Weights of a small transformer language model: MLP 1024 tanh GELU.
Each number is 500 + 50 x the weight over the matrix's rms, rounded and kept within 0 to 999. Layers, rows and columns count from 0. Numbers have three digits each.

# down: layer 10 MLP down (transposed), 1024x256, rms 0.0379, rows 21-40, columns 64-127
# up: layer 10 MLP up, 1024x256, rms 0.0449, rows 22-41, columns 64-127
down21:546598363592611408393524366623466550624394466484494518514573478481454528501546535537495547418472509512516445619632511439417552466580546382556393517487544513457370535610395469564397558504542406
up22:572438494339446473527558309553467415531563511467480457581460509439662521578440530491553443458531569387551467466419639477534493518637471523447531546492538642476476523526458498453502415497545534
down22:481494532506457579408519557589455528518524505488442584458424449482399475565470531575534537479450488523473511462573343505478528497551566614493433479424537499506589492496444469562436548551482419
up23:512573566462553467503497536476545535697495562471353488467568531505572569383559524559410562561478445394496513422512533522539546473506412565563512537499588475457491603523450361661504522453462559
down23:425286556642511369514448544433585499509533615452589485522518629536428611486548571628474566531490500433476406562449583657468552569396498589474452606539490496497536409596501392547457544504411434
up24:495414542386489488464644560459514518506482511558476458501539527567590470508440419422466499437442480487493531527561497511634514488569490491520531488475531499489521505453517439475406476513484526
down24:514455460478459428507515423595523493568521463503518612560477552478515498466540500527565524442509492462507571527528471481428465516554502501504551472536459513459502487478436469466529467473544473
up25:483459538435480542463520582423486448477452450534468495377500586420586503661526532490538466494517553468464526484506600462555461500497469484352538505480492499496542501502442547502502452505529533
down25:509519456506551490500474451540475553539528521519572515555469441488493485596499473495456473457492516530491478519532467494564489510455562493580473406443451473540543516518512517461521518496552450
up26:497509494494498501503507505501499497506502505506497498503498506503503510504496491504503503510502502500501500495500494500504505505500491505512495506494514489500503506501501511501501498502505503
down26:496498501513501504496495495502497507494495492496505495494506501501494501494498503502499498504500495501500506501501499498509495500504494501496500497506501502500495493506498491507495499494499502
up27:377543487537571530460458482456598483528484456468546574558487456556421443508528433487461421496515418538527395444544448420442557496502523619508507456463541633452595578532451471502430468548531555
down27:490477597456459490588514502536415460436555505564527488377428523502562610617497516551478535496487594457533533468508584534495613506565522484483539459419486433512534584437622412573541542436535427
up28:592576549454488478416449572453432541478480480568498481451565523492602497498599581481464378520472612480480486527398511448500365459519511455379431490386506469472490458576508420606392549483396512
down28:496495507498498543343517512531553516572541290534525501589527473493407348477514498515464505599650472388479463580552445517491530504262592508474467574414603435504461596578430438537433484457360572
up29:547521483475471497491508450487483484520515511519500467470543521504505516506520513478490496499523478468488469528474496502514492545499516498532487513461518465512507493530509514535479477519500509
down29:483493484508531517479481489519482488488516490510500517531484473486510480489532491505527496491523504522514509490501509488481505507534505489468492474523478524500523496481489488477524478497484513
up30:447391466496486587583539490519568490570515552511503445450648589491569510517540583454436522516528501427516385449544600411452560416568500633439486492486567488469453432583462520468599575412466527
down30:586557571471427448418527566542391442534444506464443397632534509443469577503349526463573657532521450439524494497548488392554588531639464436524495566533458557516421428541437547391442547520601511
up31:496398364454511477529413534467560449537535580467395504357442467513580554540457486576592551439293450482587622431566521566460412476584503607488445490531532547449582515414589456623609481616593517
down31:461494471437429415630421483607489464509577485378511625555480514459628572522297515438547543441435407564470594478551435494442416482609520434481586547520558559521490407511473641582461482342547576
up32:502505503499508502496500498494499494495508504502501488502507499505496497506499492506502505510505506500494501487498503492503498514499509503501496492504496501501493504499505508492503500496496493
down32:493503496505495499501493508499499496496506500501499499503500492498497496493510504503494505494493491503506500503504496507502497500495492494495503498502496506500497493497496502506501505493501503
up33:502507504489497493496492502483502505511478506488502506486500519480504499511502476490501479505480501505511502521513500501506504506505502502500510497487484501507509504502512492494500490509506500
down33:501499491515502495493506502517494494487512494497517507511504498503499503489507496496503505493504508503502498489492516505483500485487495508509497497524487507516497496498497495510497498491494502
up34:504508501494505494497505500495507504504498496499498498502495497492499505504504485502517498505501508497498494500507507501503501505499492493514499502498503502505498507485501507506509488503505502
down34:489498499508502501491499500505495499503496498493498497500509496505498500505491499504493496500502497504508501503494500502496494501490502496488502499504505497497494503510510490518495513498508497
up35:590583434406497551656505510461404491447411513500445521377452645541416558440454544605659438492493614414436499509553506493568508498442466555465429445439564594412488501545473508530479526571498543
down35:433542572468489495509526407457616482509593427490546471602531496453587519580596456419499365449364442550527521477455381490578468381550613419474582592523554441525442562377472494537517682385523595
up36:500488490503515510484486485481479503495516505508487491500497527496503504523497524478511511513503515479481485478505520510498514504503498487533494473509512469510524497460541560473511467532499506
down36:494507488485491483513486492510508499498539492500497511490488493496489504510514483505478516502481484520523496488524508500511478517484505490497505502496488482474490494526479466510486520479504488
up37:486509499496503499505503496502503495511491506504486502497507493503504510502493492508503485503501498508510497499503491497508506507502493494513500497481485483502493493513493516498500487501506506
down37:502500498508504502491496498508496503485500489494503494497504509503497502503507499503505503501495494495492500501498507507501502491500497505489496494510502510503502490496499500501489507505501497
up38:552547369448459510473462520384382490497469506756457493498535458435624473533661426510457517580588596432514406535468566441506429442433485530544459494479445407456485464509583545463429556562459622
down38:405442575576467403457543608629601514518454560351430438479534566540586562415376506333523463529431451502564508556485317476418528477562481497505409426539418445386456562627467465561445491585439558
up39:494502500499507504497502499504493498507498500496492498498506510497497498500502487497497509502494508505508499501501490502505499520499494492505504500494488499503495498498506498494502501497503499
down39:492492496499500508503505501498501489498495498505508494503503490506506506496507504503503507495493494505499496501493494498497503492503496500506505484506501497512498495495501496499499507503500504
up40:502506498503502497495491508495484492510485505496496495490498498492508495502512503494493499505487496501502508513492488501492500504501498505490512509499501512494500476503498488497485502507494506
down40:496494497493510490511497501496506494498509501498507505504501501504501498487501499505505510506499499496497503485500501504495500489497496498506500496508491502511493495490495509499507488500502502
up41:431655404377566398645468435399541409499545447466595466478468619602497509529585515501485438516549470567509422330578475390597570404491478580478533542536536538567471540414563584671524579459525466